config = dict(
    n_layer=16,
    head_dim=32,
    positions='rope',
    rope_base=10000.0,
    bias='none',
    tie_embeddings=True,
    beta1=0.95,
    lr_head=0.0102,
    warmup_steps=200,
    decay_fraction=0.871,
    seq_len=512,
    train_tokens=158300000,
)
Each number is 128 + 32 x the weight over its row's rms, rounded and kept within 0 to 255. Layers, rows and columns count from 0. Numbers have three digits each. The size before them is the row's rms in percent of the matrix's.

# up: layer 10 MLP up, 192x64, rms 0.248, rows 16-82, columns 0-63
# down: layer 10 MLP down (transposed), 192x64, rms 0.237, rows 16-82, columns 0-63
# gate: layer 10 MLP gate, 192x64, rms 0.234, rows 17-82, columns 0-63
up16 110:115093099146087126146050149147138044098108128097071139178209143119090151159112118141153130115129095042111152130136121127143075102084123090179109142151110129093151147121134163092174135128146132
down16 108:143110100152112146096077073112168135170106103118096110146070094143152125146156109113087185102096195133137112112084137125180166183128156162121154121080123150171189125106196135103135076106121085
gate17 090:126197133156072105115132128160106198122212113109114170161139126176128137135158143135102169114140134149135126131103129098154163087148126141072137128109053118100125150196118166116153081103053106
up17 089:074118149111142149170147096079126138114183106185112147119136090143127148130128217199108163123130114107137107103163106081166147069180121157160133165109163049120112071124093111134164128128134131
down17 092:185129152131109161123088167123057077106059174050156141165157150106133078177172118127097099089131178136104121155129110158109130144122145125090140103120168132080162125121148104148082168163089124
gate18 072:136172109179066156171150105137131080141131117116144121182176142105139158192161093091188148070167189138083140141094071118126087124111140113142126137086123172095134140148162136086128178096149105
up18 104:097190124132161174177126140139075132088146089151166137138135175110129183124151097075110136167045214134097133152152078184148173089126161134152100127149135135150151133148116112097090110124146100
down18 101:130115140132091102093133127160177127181118158091095149097119057162131061137161151179193136099181078123188131077141158089094085151109140097101175136099153145123136101122143170152155137138116175
gate19 094:126116193108128143100172105154131159061076158104198109099075146173143128138118115091154165120120119089121093136162146120145102108126099124126146122090135050135180133131079108053182108099133088
up19 095:186134109154134130137067123127120158169153084167160148125153127126169079175080102101122092096098154076089143085070155143144123119161163124167150141176051124122143144171104149139097188166126165
down19 105:105147099152098175104161112103099137126092112142123159155139091157082113154107140139123175117135178142122109123124065086142100146082096149083111074126112175160139108165172102141237094179097098
gate20 107:103104140119162135105067155157150147081134121088081174129135125148047103150114076112076157169101051142098137155126125123089080136120155188134125090141145049157091147135105115081144123117119148
up20 122:142131027078110077127126125173091128130174189114139074158129112167138124091101095077150094102094124143188095143089160105166165155144113126154117102111111105133128124096074146152145090088105090
down20 104:151114141111136135074177156145096097190128113147101096075106103125142161119102153216172197110104089085178130097095113080117148161154092111116181110085108073138141143137133151132109117148157084
gate21 100:115129096134208151131119160166160158056116122111115147124135050138070129153134129150074168121088125113141094092151077077148105126122131127104166076100086120151156135171125181092104149083086107
up21 089:159170192087111136165140065132117127087094145134132129129107153109188106101153079080129112096126102107183156150142136143079160143106130153081121214113106138127110145049138144123098143162155068
down21 090:128124144098114115089100163142071086162118140113161129189126148098149108111104125141158138138093157115139101149114072127104137136120091085056182131091182150105149151135198107169051088137128060
gate22 095:112130132103122088159119034099167141091118158168129127127128176107146124116109123108120180169099067093128099124152081155160108202115180131065138132099129114157086112143097124118186137174076107
up22 109:128225196108148111111053113138160156139170116119129162122139134065180067121100170046115190145104086120108154134149156117124112102132123161139166115158135141130139143148126119149162172155135138
down22 115:136113135074116163122141066089120110131085147095112137156155212143124154145086131091137092121114166070086121149123065112166141129110122155081081095135174102159145146114124107120190167066079140
gate23 082:103103152097155195117126165109093170106140092164159099075116123091216138108104103192117090145089126115169101111141116148167172085166095110043126127166148108108151077115140120134142125120157133
up23 091:169140104167098103111084083181126151131192110159150157138090139088102170142110133110136157144224111174108116148132167206075127146093133140137142101124098157163131106114147147084097074103109091
down23 091:153123176114113139155142079107109169127125137091158122114116176111110168113116100092181098159105103088106124088084136173184169126091173130180127174152204153107100092119105088081097120133103061
gate24 117:111153170053155169131158108117106146085107106076126126151109156140081090094121156176113179169115097110117164139163123103128125156181074162133076103157190099134128100160138167075167101144161090
up24 135:116120096112133130132178145135097111096073112142155136156137155159185157107098135150104146133123086154107115156187163082174080139041089094113092090142136088154108117137174139174156040153142124
down24 119:117128144143150111154067179127124129103158106159096091143095123074122100128153128103134099138116080111166156094114190125124196111176162110151183146134117136098120171060098136092044099126082168
gate25 092:170148110145145171157125127135108146087100121146118068088077166139145160186097233152127159113127069107159092162151129106155143138112143095148079134139127157158188112105065173097098147125139124
up25 101:149075160093130102074157069125076146145173184142113177044085167170128116110117086125159170156095092123151104107109074134135115175132113092152086132087145124138118122167100105149164122077125122
down25 109:113119149125158085119154062159155054147133135149107147123124089130133054114108081097105141149144148124110109071185115137115107136085071153068125201086160087183117121162104158140141095110151136
gate26 105:137111203133151144137165154088122143097135091119141139132115109134115093143186184130088161057140109092144130100129112124164107179150084083139134064192106109135071153159151077174131102177097147
up26 106:188106095111116111125163132138088081118134127153174117151116202173097162115153163141113061151098098189149123173134143123097130129139079192137176094167130154128166143092109109064098100146174120
down26 104:153106137102070100122137058131134069109182140109115085113072115154141070072167102133165147169135113140125161130170150130158132122106124147078157166078112155152166180152156129103176074143131179
gate27 101:095140127097183123126128128141142116087036083146101124088079126060109098087161144125141117137164119186108127101150123180126170130168128115084109118125169094160117107114203115109168156151167073
up27 100:073162078143152074155093130163158123147115138179111113106114113096106125206131133142131149121098092142160093088119133103080117133158095137106072130158157150125175120056160040153158102150087140
down27 094:107171113106121128166108078141092064127107148139171135139128192147180177160120143159146115138076140146117116142132182069124068132064112107157155136127110138126127148141205120150101174140137210
gate28 093:111111152131137138147150116130136166116071116102156148087081162138125104119198075089127141183128133062114112168133117161081140194129109076136148135106167126123119147098159080114110103223185135
up28 102:083176117213111165187094107148129102104162141064112101127136129116104146101079135080148125091101101177150166139163144179115076097141085117185136151136127162132166135080177163125112133107131088
down28 102:118108184077109118126100169157120229146082169156127110146132095151149130070065150087106180113101154103183121130151121106147110071109146123080125152097157110135087085156086133149146142146120094
gate29 093:126128111174147169128195139143098157109142079101132140135083062153156129134077152159115182156126106105126137171153133171103068124199130138133114137127203150064073115105143158121132130115173081
up29 094:092115120180129135111135128129087094145130143092115077157037061185169116147098161152133183151166133142140162186140142134167105163164150174125159150139140159094070084154154090112149157128103106
down29 087:128126163186135139116145198133201133109132125086162138151132097114125117140122160138117131165157076133169144099165148204112142156159136091070134181097190172154170053127140119163151143141128095
gate30 097:156074085128113104162145100174149088113141124102155131158142155142163106130105105138132077077135161202104118126057124118102111095133158109186167191078087106161136104168135176101084156082106126
up30 086:160115182139155131116087119096120084098132135097170126070125101110172158112139082106175137148087161168082135109153145126131150089145120012127123162151152100161171108101141172112112136064089134
down30 091:104169094155087112153166147184111102112116133081102140156142122160092093136099105098186092105147157100123147164138146130107136126073126218161161100089080159134140056148123068150079113164111114
gate31 093:118181148085134121120083089155137182135142117123083131099185184147133113145158130094137127102169144129071144124107126147131142150203131078118137152107133097112140207135120221085063131114144111
up31 126:119103109124136112100137096201152147131195149107082146122197187148123130187159178134106104130148136093085138115122098111074144154184175117142097119124186148154158173116095187129111128089169118
down31 123:070120086097133085093204106139150135085175095148102104183125089153127144104119158178114115106109176134178105154126099124091119137100100152115068123144163160130130125136154088111221098112119079
gate32 097:116100081137167110085061133122131161093106136099119092098123119184173160135064162186139113152099151123185093091079151093159127093183082140087068097128136092106157132090146129132146111097112105
up32 119:114147187149113135100110075155095126174110124177120097113134134131157143150171119180168145198098109147130146107176122124208107109141088121098096087149095093098137126209166147068134104130113087
down32 110:130108104131156143094174090094149167155100127106116146095113086128116106148120090091168113121199113146105163101131158117087080108124176132140100141141019123165126115114095162107200163127168183
gate33 081:131120145155100107116173102070106089141154117101152114180132104100187121143202122149203167101137178129131063122060156088174189104105146134104146146117123125189106137150126102112130148144100163
up33 086:165138172169094105168171144132159096116145064150136129130138217140182128037092142095195121088149168093156145121164151151161128131150115111171130166105135166120132117094124147078130163136113138
down33 091:115122104133070195070104115145111095168135152064089137141110079120146108180145120139120136079117157146124121110156092051108147153113134126073155119136131145102148088115164152131096018139151131
gate34 096:171105106055120064138135135133138130115177115175100109089166116126134105100112181129132164110163168158086130089076044081164160112197161107116157110134120134154073104117157114133091138105115155
up34 090:136104148164121154114125138125153061101168081151130113134090194101077064138173085116146068123120053120118142122088133106119130157135152098059128108111126204155139148076169114107128140166105136
down34 090:119114086127144086138091116124127134171130168140121122069112101171181175139162084173101147123140149123092129127110175197126089131085070153152154115126096061076101178075130146121092113161175101
gate35 089:160054187104138056145143134103131074129130134144134115155070122126083113178096152141057078114136124092128097162151099096074092141138124105149128069120114104161141150109139054142157118130172116
up35 095:073175177103148122147169160170159120150140114116103085106088107121102166140114109119141090190172169147140105131181129122119137118179146081158122075097143129106197146148139158095068173138194105
down35 089:198085158102114177121124084127181028161142136133165136102124146110091153159090122089130118097097157117109183143113121146130117113144177160124123106118055111127151144154145067160139175092090103
gate36 097:098093128181098125122108159159159176065095122161138122116124122147130116117145111120176136131084060180098100153086152143199091069121136067073110166111142155166131122148077143174109106160162120
up36 097:106161141082067112112111147174052107109179109115124085093172155136174154088140106138175130098104121082148121148142122066111133172142074141125170179176102159151162159074153104131130125162118165
down36 094:105166136138147143127143137182163181114122093158185113072162168188105134083091158158136129146072148113176099148145129097134127143144132124171106170176098167161057139088118109124161054149122154
gate37 109:092064158124111121106119134148053147097122137104125147120117135098054122110193152106096148182177124099113101208121145168089104111111160139149068144172101099141139120155130156180107111084160151
up37 097:119206096159133118084127122139143155128155110053117080125157151120133116112127180128111095188198131169153109159149097105153106127141152109173082126118111094102143137082163179075157101062115164
down37 094:084145087130136125120163234133125183138165100087127146095145152158111104099072121110162156135152135140149132157161162167115147153075144150139177086117172158082202160132114152122073093137142130
gate38 098:093157079182143146137190064172125148141110125176115088158099139050129090111119135137129164148142130129112119084148156131182103169137089145112108079121102078103107176114111168166081087140153077
up38 105:134139165139124164092110187151142110152128166176156072114125090187133122087135134134102122153094158148130103181125089045059175070144107141105122151118157118133094104060074116136115147100111097
down38 100:104127112137172094076074109090139130160123100172176125031135119136145109165077132121119078165098090118132135146103075119168109124141188142084104117148141119146158106090174110172140060158154139
gate39 104:134163160106187175080141092131130163118063080160142181147118107150116060145112150151094126164105141158123083157139089164127118131134121101090099141108160108044143203139121087152091094125118156
up39 113:124104114127075110172127150151124103143151153123068160138153144150133120193128144179187083149137098169136101111143051097137117128154138149125101113161125066111153069090178156115171055139152084
down39 121:137103129085105105126096129128090128104138146181084197169135111063085140163152105100147142092109091129123176148144125057048107138146179127064147142124097123131102142164168120142088140180084111
gate40 094:056160118140123153091177165123114154129113163118137145182133120137112098089176167091090188131165090131094118140174186177083115131135192144114099163131147125127117082147122204144097098162164139
up40 099:070121106160106131077140166121165081172061118082181133152126133177107084136109147134119113158044180146135149146105136152085127125093090126136097078150146136078126131145149185178096167105115118
down40 100:081117086162117133145162152135156138150105091135157126158137040131149108083114166127089183131083150134093089156188146181099146147139137124138148132153185175124115114149195139173108124166200110
gate41 095:143131094068069119115178044115113083068074139130115115143089102158130064109117175130144167158144089124129163086145169145105085147096120119121101121153155109195158131128153070139132138130175126
up41 096:111105097123137163138122095152060143138104125100132117151155150146114148155107089105122149136141187113111203157141181122177061170085092154135071096129215080127178123124164178100141116133130136
down41 101:127111150100112127155084176126115155130166111187105162160084124120087157146137131083114110089137151088153135138087151119091146106109157105193192138142119136142172128057154129143021178131100120
gate42 096:153095136169156153138146111119091154114070142076128107126112160134134153113164179159107109082166096099156087062094060212131124144184152159156108133139108109126055120169153139089127132091138127
up42 102:107166119196164162147123082124129131103124165151139155185166171160075116159123099127090124077097075169168129166113140181066114135090160077127121150136153138128113170146183157113161127165143075
down42 112:097140107113113107128118177134127095162140133184112066087112149089132124151076133170172140113111110121117129140134116080102123134111085198053166087123178144126171054168110133127054105155144151
gate43 102:111157111062134091121147114151136128132140087071123130129070104105161176080136079117189122152141148131201102164131177144133124150145134135061143155122122142200097130137070151093105084132192133
up43 096:158104059147122096188128126096131105080077152148148132109131162126126117181154157137111136067152124102119128141080183111172159105097129117139198101128089109173150110201115135080122187150100092
down43 087:158095117108148136166168138125202079225118133152112108099133154133105109218161117138117111134161115135097187116117089077138150082072123087161084120174105109122148095115113155160121132117115154
gate44 104:074085125094187204141118147144143113117160163105152083077081143124148147103135083122141107142116081111142123119203109083085103140160151110128100147125166151080074145128130112175204106150159134
up44 111:133119120166137142108131153145126169131071188094167144134137072077106121108126128191181094151106148129180141096113108127155112032165118125178078121097099086080136116145129167188106148148104135
down44 103:164112105107097172121163150126126166188078153087122120116153166139137143158133158142196112148143110124176109077177219134101085118106151116128135119077161116111153148135208108137089148172133171
gate45 108:105117164082103101135136140156084138107137113137126111091143174132075086135138159105129111154102115169166126133159104105148048139119149089134156089182118103183220193187119145144079140107104157
up45 107:145133140111090132108102184095110164130119156113126190112213155155120143137160096128070132177160125114130167142097127179090157101070151140082107143130094154090087099174117141129166089076132062
down45 103:064178139113111136163149152113094196087087079088137118164174129125069126142107146081129150158095141175082116148151134124159147152067178124121129133141172089179129136149126146118053098172101122
gate46 107:098107167158103146132148102138094144140072129133111128146113100154126195125090185131079146054117116155155110079144095146099136101093101040181146075101130085121137075115131084133128168160124090
up46 095:179161108097140133144123103177094126123068133162075119089177177117145116065100107139106110134143101136112128073165173096128162175152073139117118119124178176130154104133143135024171126124132135
down46 092:072173135110145123087043085120112126143113159150134141108074154142132074129175128124146074191154151099152158128102128118122109159147147166125140100195072163077147158114165088139082104138090098
gate47 090:160118066175126155146139135111146107137086139076145167155174165105070091141146084150096088120164099094080194148089130111093167122100168118141130138130098066151128111157162095097090161189142156
up47 088:128116106095184149086148093182102136181153134159087065130090087158105133126083133125135151105086127134152082169177139128132062146116054109148114160110144145069111133115097157149081110071088121
down47 085:074173139135115149172115162063159165099126110125133154109163176133139116120137143100132084179133070102147174103109134148154161169184189121158085153133074105158133149087152098110077127189087136
gate48 098:159079117112143113101200105113086146116115099090137153122093099196140170128132152180138160160141107160140099099154138167132070122170146168082130062101137103156072154155139047107132154144095119
up48 112:121093142121149139075087097124125098133052141130097175098127183114086137151094141119097149104147121116147144140124063042137150128099068109114125130178141083118205152184122144100122164112131080
down48 112:163161129161118157153100173102165106118151111074083178096125132140137091146144135106179087137180134115130142061102130094118168133097120105155156199143113094071134082084046129135074128126114150
gate49 095:111156107046113123136177068137136137130133156148046119111106176109106097110142187096110137173106150109149144051085080115161151131138100157140095066119119129101144089143135106138149082123083094
up49 094:161161091132073114131171116135163105073113141096160152133142149118125122066126108105034178163103104203143140124102159137123133185136086131086080121102146191128115111125121131111154130105134054
down49 096:115145111116194128129043161109128132155174119135134189102112101097171152141145144101140134171164095133130165121136171099164146149132118098170160095151045088098119166058100169122117144140119185
gate50 092:143067073061153101135101127113173118137150099137143118046124133176114074166180160190119159171085143141129116122137101162112163145094109133105157146135128176137181085123185113080133109133106153
up50 098:128132135127168116109177097088116168089100100134095086107165111115146167118109081099163152105164113123088187118174105093099181112134190063172146116082149123188188106120144125134088165148112095
down50 092:147109120136182166128110055163174129090122139118171092087085119139115136139114089137087127142142176169155115157093117153142130175194121087180097112150123110097135191151128118206159080090126162
gate51 109:083087084130135153125127091151160160090101140176118165148099131130118081167148129124163155117143108186125107090130155169088153113171177149104094219108142149164141116155170068174155127185150102
up51 097:135147116126178115151136122080121172115111113130105188137122112150097147128136099126150177090172113095096122142164187115109140043093095217155064149176136102142132115164166157112090152100079135
down51 090:123060088119117173102147100150140172143172135090130167152107161111060086162147125131150173130106180162174089131085146134118122125170106093062122140107184149120211137152149140142142119156178114
gate52 105:103133118141116128109104115107130132123132088125057110212104152118199119121176140141128157113102124085131113130219037097100102127098136144122112136135181132144140222106115120100123159128139103
up52 095:135098084038152100141133163125156039118147093105068131060125161111174164131155137108171133079135097103128139173168159112114110113088128151108097124134128169128136160147142146136124216121117131
down52 094:114145162088117162159113101159189146169064104158130066112180083169080120087132197105141147087128120122164090123124144084121108126161146149058107116120080179155131133162100116142125082155148150
gate53 091:110104111154132163161139049106080159113090164135087087091144156174093096119127154196136189105143112134125135099139080120126048173122103137109089113104129090120140124183136146113199123148116087
up53 104:149138094180166182136077087076220188109207122132116088149136112056157156170165113080149127125113133144160135144110158157117147126137159122151150133104073124090147144157163133110109119129108137
down53 109:135131112099062125113198112151131109155092114106119116139151129194095108116072138164135188131132189111096120129135072102131093112102070180104096139099192132178124125164155127130181125132161069
gate54 093:166136180086136117134105059051170130123142135096102109137120157123166161098110116106078094113150140062120120066122064108134097137132152135086097108152124096160211134105113075134161128096096130
up54 096:104132086159070141173106081107134067099160057146112134137125164116108122074164115064091100089166112135137149083120130120118106166083157130147145070068118102168157130116106130080087128153166163
down54 093:086145139132118160145119110105115162139157160169177136146128085180143188161104114096093162096134160092092116142059088196113139138118090172119142131164093131093136152175160087153134116092050086
gate55 098:153174155091137056071151091129156149125107138123146152108121154125149172148079127132169190161153121074129109121094143130122139110131113137090160098174071081123126124218130208097129121163140105
up55 091:180127135138101088093121118099142104187128149139091193177112202088146074116152105151173108156103134113142141108110147141131140159142101123142163111091149210155105150127082177113157055154131084
down55 087:155207160153160117153139100093147088123063139141131124100109147192108149093037196116174135115163137105139097136106136136131113091098138113090147135132104161101128143162102114211142121143096175
gate56 097:035128135148154142096124128148174089077049120094139147131116125101066131125134110112108146185110109148152140182095136145159098038104164135094139158146089141173098146104089146104119158131121162
up56 094:104180122092139142173138144188177121154134065163113126115125156185203120142190137098132137119083151137111127156142181117098142092118149143058134169151099188098129153151145139111053101122111139
down56 102:170105146147136113139175076142165115109125126134121144161134122079170100109221133123105162122111102146168108137117163106104161095191103039140097180116108174125102167094121142114132165070133176
gate57 088:094141133163150138104179158087128185099194104087195124116157108110179114110090204124164179137109119176121072156139160171151108117087129077138147138142163144099076140110152121118136107097164100
up57 087:134169070167129101127176133122146087130148125088161174123188140089118136112116149109140145099077153092123143096137158141184112124115074106095113143106159104112147152072191149107191138124031108
down57 094:086161103140132141110151142164121072192154103132105101136193098120117145094124123138137132113116114138070080152156147209131112135101133158145198113085139148124168123112135119089098130109099016
gate58 103:089111134120121121090124166114069154140105174159147124107143054157087159118101178149085116142099142084175118094183200146109148120170096208134154134107105108144056102141137150131114125148168147
up58 107:149143101167146099141149091078127184137150144196159130163105086170076183112139111152083140110087066127149148103113180149127080146161109209102092065143092110110110080136148112135122132116129120
down58 096:122125153101141142083144108137137071140147195121161106082121114091091103140136130109105170136117095164141142193139098122124156104125117089069039136126105101132178138134108083139228097101090116
gate59 107:079093103192140167146122085124079155118123189109137138101163119181076100145135113117095154144134124086192132123131143135103107099152101138139118085177134128158069067197118080100157100127098082
up59 096:098128097082093091140147117112113155120098184129146181113114144123103178207142110109149122115088140189137096156127097117117156106125076098094156116040078119113127187113106100126133101122167057
down59 097:165102153108193085161097185122148143069151086141138137153105151081144122127164160145161123131184104161159130095143169126107181168139125089171171143110193090128114127116096160128141181106115200
gate60 105:139143099140129160071152148130136178117146103134153123181128142207131096198127114156102180149136115107141177132120155155141112068175122188070075109140151150116120079070121167135078156101124154
up60 092:179129140122139114131085103085088142143130128080139164157095129155077150131048149116046045144107156113117148074132102095142118113175117130131169102129144179180175157140132098142116131081138087
down60 098:138154119145155077153202163095118100154165128194088143037092164129150166166107111123160086125106127120077163079093114108129125102094126155141133120134113083158117162137083185101087122121172140
gate61 096:131172106151115098084137104148102152049155169054095164076080121154080184115132171134118135139176120112162124135138128155123112088124103092107128117109124190131095148179124154095095125118084056
up61 110:145153124166141119132165073163137173063169108144127150081166133152171110128154132093146172094130104130185062081152103116156136106111128121133051090112193136188118140168136183108112120102096119
down61 109:107096127113123129193161104084129093154151085151147098132103101093143149069151124162126083111125076176109190173129119100130171130150107132179105134137093087220108141097147168109141087104136187
gate62 103:155051132075161084106157105160124161102095080179134071091144184108130136142177119153128146193146166135144139174147101087093133147160177156110121147153145136147196170144100162123093147101114129
up62 093:131061169190163110119127114105162172109201109167092152154140141141105143119146101111111131133123162093131149138167086135128170084096083123114096183056095093141098168103101110181096108070125140
down62 099:087137142127086163053133153068095087098105110117126165137127100166116145101081128152168096124063144141109129066117143097125161065185171126168170127102099143121102098150074105098102142136154175
gate63 126:085109123085219206094128114132185152134084097136145119146128118148151099128098173117147139111137134129191091166168107074148121116147076181103116090143121126085079161129083108076125131102117146
up63 118:214160166136149128094125160179125131139112118141098140093132150124123123153148131106098166122141216041131135115100072147136122130114174126119082133140158139091149119156180163108038151100147149
down63 112:149135157138106124115075182116112152063158133103176148104121168133146155082129102117097110194143129140111130134114181205122161139117156189138131187100156098102162091072140133113044098123133145
gate64 108:064109145117094088109125109118103161101160117146104157089154144116157082058192130107043157121101161083121087128121147129155154068126122111137123161106204115157139085131144122186102113175129140
up64 115:089177182131108191149084113178149152113092162169092151131192123104164151119046122100156171141094119112150118151097111104139092138172145109125100105152106129078147152076092105109197120114152118
down64 110:141094164068112146109154145085186105205111094098161169138152089120132119126121109107126094120098127126161176105148139100106048188046162137112119148162131157132076112110146160102121168109098096
gate65 112:079163120121121122108099106119197147060139126101125147134136113108144120140078126169162166160098109181072108136130128106104132202135083142108163162132160051159105130126129097150157053127096185
up65 104:083100121121106197158089034140119137138144087103131098138073137154129128092080117141130113153084120170130125186166118147108161184121106140099199138135150115110107091117099118072122087077153163
down65 095:172126096163111147102200171157141040129161099116142123099201122135141119135157119099138089133182117136142139101157086084094064110093143149107066166147173113154102130102139109134170093164145148
gate66 107:099138138074149112141135150102193138075176133088159112140153131097161093108166086158106103103120089150112125116142178135170095111125191114123139090175146171092091098153112083137195105189135071
up66 098:121181129144156108158134183164116153147172101140121155141107119125200068145170155137090101105139173142127106159118109085148090083111140144111142097092186136189077075104177131084108152107155186
down66 096:119152154103157119124079139128129028192149159144122139129114102139084088171131091138115135072133134134092109199111129168119122174134137173108170065200082132129158114132145148137132185157147136
gate67 099:124147119101137125206091128153087126155088107124162155117141129191107106060143155110119119180136107107093085085151130160187111142135115078107067147154078121130201124121141184167092132134171101
up67 098:146090151075135145146152153125109093167136068099128169173115137113144141096116127163153111149150107072100112129103185175179121169100116184137152102123104105160185067077124201129170080154133123
down67 100:116186167111120152165171123135118127181125097129134095132159106144126180129130156090137121083107164097068142147081112206147127128100118137189160093141160152087181148099132165083051150089111103
gate68 098:111133170103119123098099110126126138155121143156059113154147161186147151051167127164089111101084103103171039124159080116164140126101078112115144131144112104123163142134089164094182090115122072
up68 103:083105123095085173112085152074095135106151105188121098091150115123118117106129177095165086115076164116115170053059108142148130150098197105108154100129121143124097123169069141130169152097127140
down68 107:130108102155116079125194044151110099146111128131132121115112146126115140129107119178077148129109160151128092164126118208141122153120054133138115124083171164088152118112175114156227120138119172
gate69 106:105110145128104166116155132179165119160074066135165089134112138122203129067134159076094119212120155174186142147096108106085151126103093110102121086128107114131150180111118171102112125168129103
up69 082:208150106096159115185098098063074094059127136142102157124125127165076139146142115152139083037124103082131118107124139115132097166131151147094139145103129120094108106119195142084136149118102159
down69 085:170125105091176167130138159086157133088161160135110156081130116145117141178185141171086147115140084101160136067120128135123109164151137112115087218126104095082134166152171147102178068106140152
gate70 087:143103130084066169085173107172107060085116143114105185146134110130143139203141108120136104110134137167139132161172090134083113151122141141075145139101121133130172114147138139045126097189104072
up70 080:150072117169092163109148181184094134154100121099112137138119078119089119142184087123113131118121184126145117184101118162090193150138167106113125137152099160056174161108114133088092085169156096
down70 099:091139147140112103188149095145167116153115160127183118112120163118126134087069176098204129167150131140117161095128157129165116110148112125158132118108168112178079155167140111115146222098150203
gate71 102:122068141084127133119069108135088139148103120127091128051162114131118172146120142181121156177185105183110133133103168118038179132088140108111146114117114169154129146130121057156129105098105088
up71 108:070213066093149171102092094128139136135152105112154167131124129127119110113182137089103152113140138143069144125142098142102128147207157190084100105137125126087159078133102195127142111081141126
down71 101:142103123142129137161139156167124131147118133112097164109148128188042129128051103155117177175150159155183097101115139115144194160063111143135119157129064142167166147149126135111198122109098157
gate72 091:115131135098107122090108155153175125094091229145130112077167100124105118107117118146086124066108125072100168123171173113103132149159163174100111098115116157152176122073156147130102195165129158
up72 082:171193115156126131103176117122091180091140071188128132179108117080175093103146163115173198133137063108145103130134121145093177157071110095142121146098152141123140169125090149120129109153177136
down72 083:108135126123104144077066179134180154133090216140134085064180134121100114125123136116048135099147129103096141116081180107087111144129184150092132097137092124131122134119162128116083100115120069
gate73 089:106094136098109145119143124149109106142153066041125120117121174129158142114164144137144095164107107143105105135137111090112122162128160118199076178182088125189083151179158161097160144106068171
up73 079:110158203090191157111125168119115152140178102153125135173068115123109133115098146146105167139107111152135161175125133169107137153093166081146116128188191094108154123151096144218092102137152145
down73 098:095101135143116089138176084114110149134123098134175151138135131135107125120161158118130097170125032153141120117129065080124124138200133087191094171140120115172116108143191153088190148122149180
gate74 098:083143202178108103070122190098129134056144140120185124092117125135158081095111083130078183157111113084168141111145171127093133122094136123118090152203123173118173138144155141129119118122151126
up74 091:200118111078130077081138067087125155075131155193139190124144164113127092200154088164103139137104148142139134154130078104163133147117134115116111141168099111137146128186084074138133103172135122
down74 098:168141073146115128182103109165155122153103105030117112168087143156123072170150153129152091143129108175117140165134100132170119152081172122112187100073134111126132110149168080167136106154177146
gate75 092:182138153109102144123102138144050173100117136125157140099112118175097102161120098080147080134114194101136152115139104072096132142121093128152108074094051063149099154150175147089148155125097162
up75 097:156136152150146183156109148129088122175141105141159117140158152105137053124040077046095109076137105107115155128177109113129140119088168108077086141101143107123124160176096131103136071134151146
down75 092:111126121149101087135102101159118141072112123165100142145078091156120180100186147190161108157138140128131105145101093138145103127142123170236193129152093165126172126093174119144136190131101142
gate76 080:129139116117111174190140114152115154055170130150160133073129129090142147135185104112186128133099093116190173154149136114114103080119151104114159155080199104153104087107129097073108113087124077
up76 123:162126152183126170099144114185117119101077126126130149143169156096225133127180165160132124138172118078155140167101137145134126136101110104160166153195149125161131135077146076143111188139175163
down76 136:161160089153157157139091086145147106107129145159148144128141139162141137111122149098103116149122182113119116168125111201211139141146084088191179133145079145122165192144130136113199184154089147
gate77 097:059104154171156123113137136116152205126138100113100142158147122144154151152096177157080161098125178087140111159123122148125108192148080131152101163126099153180048153146127106079083155088137093
up77 101:179079105115081173097158108094139089111125096131143101134127159137162120080114094099161088153155158174101132128097072094105119130137139125091177099158116049041090145125176134100137122131077155
down77 098:170121151091154122142086107104148141163160137140137170128107154146184120125140108103111148162118122132160090077142116141098108114123103087025146137103078115073128119133051143144222103145105170
gate78 093:177080120133146152083137201084104107101121187144167112196067151109102134131175119160186195159109104102187073140143078087125130112118136153136134171145137112132091120132133138111113076138133121
up78 111:089119121138108127114141075143096139119130094102113099128132163128159174082093190070078098143136187086106116072090130143092103178105066087129154121126118146056148170164159118155095152169092139
down78 106:130098151123137132190118096143031088101150094113117150160103111118140122091122079116101086139078147140132136101129135070098135134122138049074132089124208159101161097176128144129173101161130130
gate79 099:087124079122115129120141073131138153128121115092139122210108179194094106124145135120128174144163117177082102132141077139104158084132085112178073147116126098114097176149115125057102159109151069
up79 093:132105164158168130088080115062154158144210084112139185141139120110154092136108180101146117163097157118144146176124173143184117111115103129135164081163159114134144083145115147172177092097109180
down79 094:123134099139105072144184089138095141081127128133061138124167122142103155108095127135119115081133110103072137164108116165096179150094087148123117139126179081154159065184142138068201096155099120
gate80 096:155076110115178103093129130161125132139142194092110115148171075190098122133132122156142085140219122099112076099084064141171128104170137084151124118139123105143134162148084136127087154091082146
up80 094:128084115112117120236089097126079100173142212093115113148173171105167113139142139162130107141115146105131107145169152112087157100106098152152133109140124093071165102116112146100208141114150118
down80 102:062096135128056142157128156100111147163112094126114131153140174098070130122089143139151167115124164107094178147139095060097103128146160167092144089098163107161177095090171100109087081170094117
gate81 100:111110130110194117113159069162136133129153180157151049141125160110122085119087158149122163141096117198164126172102142097116113147155156188053125108142064123095143107099118099107084122114091150
up81 101:156089182139134161156141162119141106178091098158112121086191102111119111169124149151129132098125139167115073133173136096141047123087112125108104075199132128177138164093081134059108158112144109
down81 091:114146122192163130129114060136112131116086099164116105142109131137132098124116112095099118114123152106153139195056154111113104145109147214173142117152071092154099132151161090159056152113070086
gate82 123:153110124122143077130112089158174166081123171117085108074185159117131139133100133115131114143176118092129090150159131063114125173126042089117123113221149145090138140116122089121131107145165074
up82 110:164113118106119158154085163038151092113061113098144175116139103149203103122088111166122129109071155124118121123087065121122127131160123138143119104191148115172111068105174132127104175102134159
down82 118:125135103151079067083145173138142155104190149080098174132147162121094129126080135118148125140142144135086121138141164083125133143118077128111102110158121136070112126213108145115081097228157126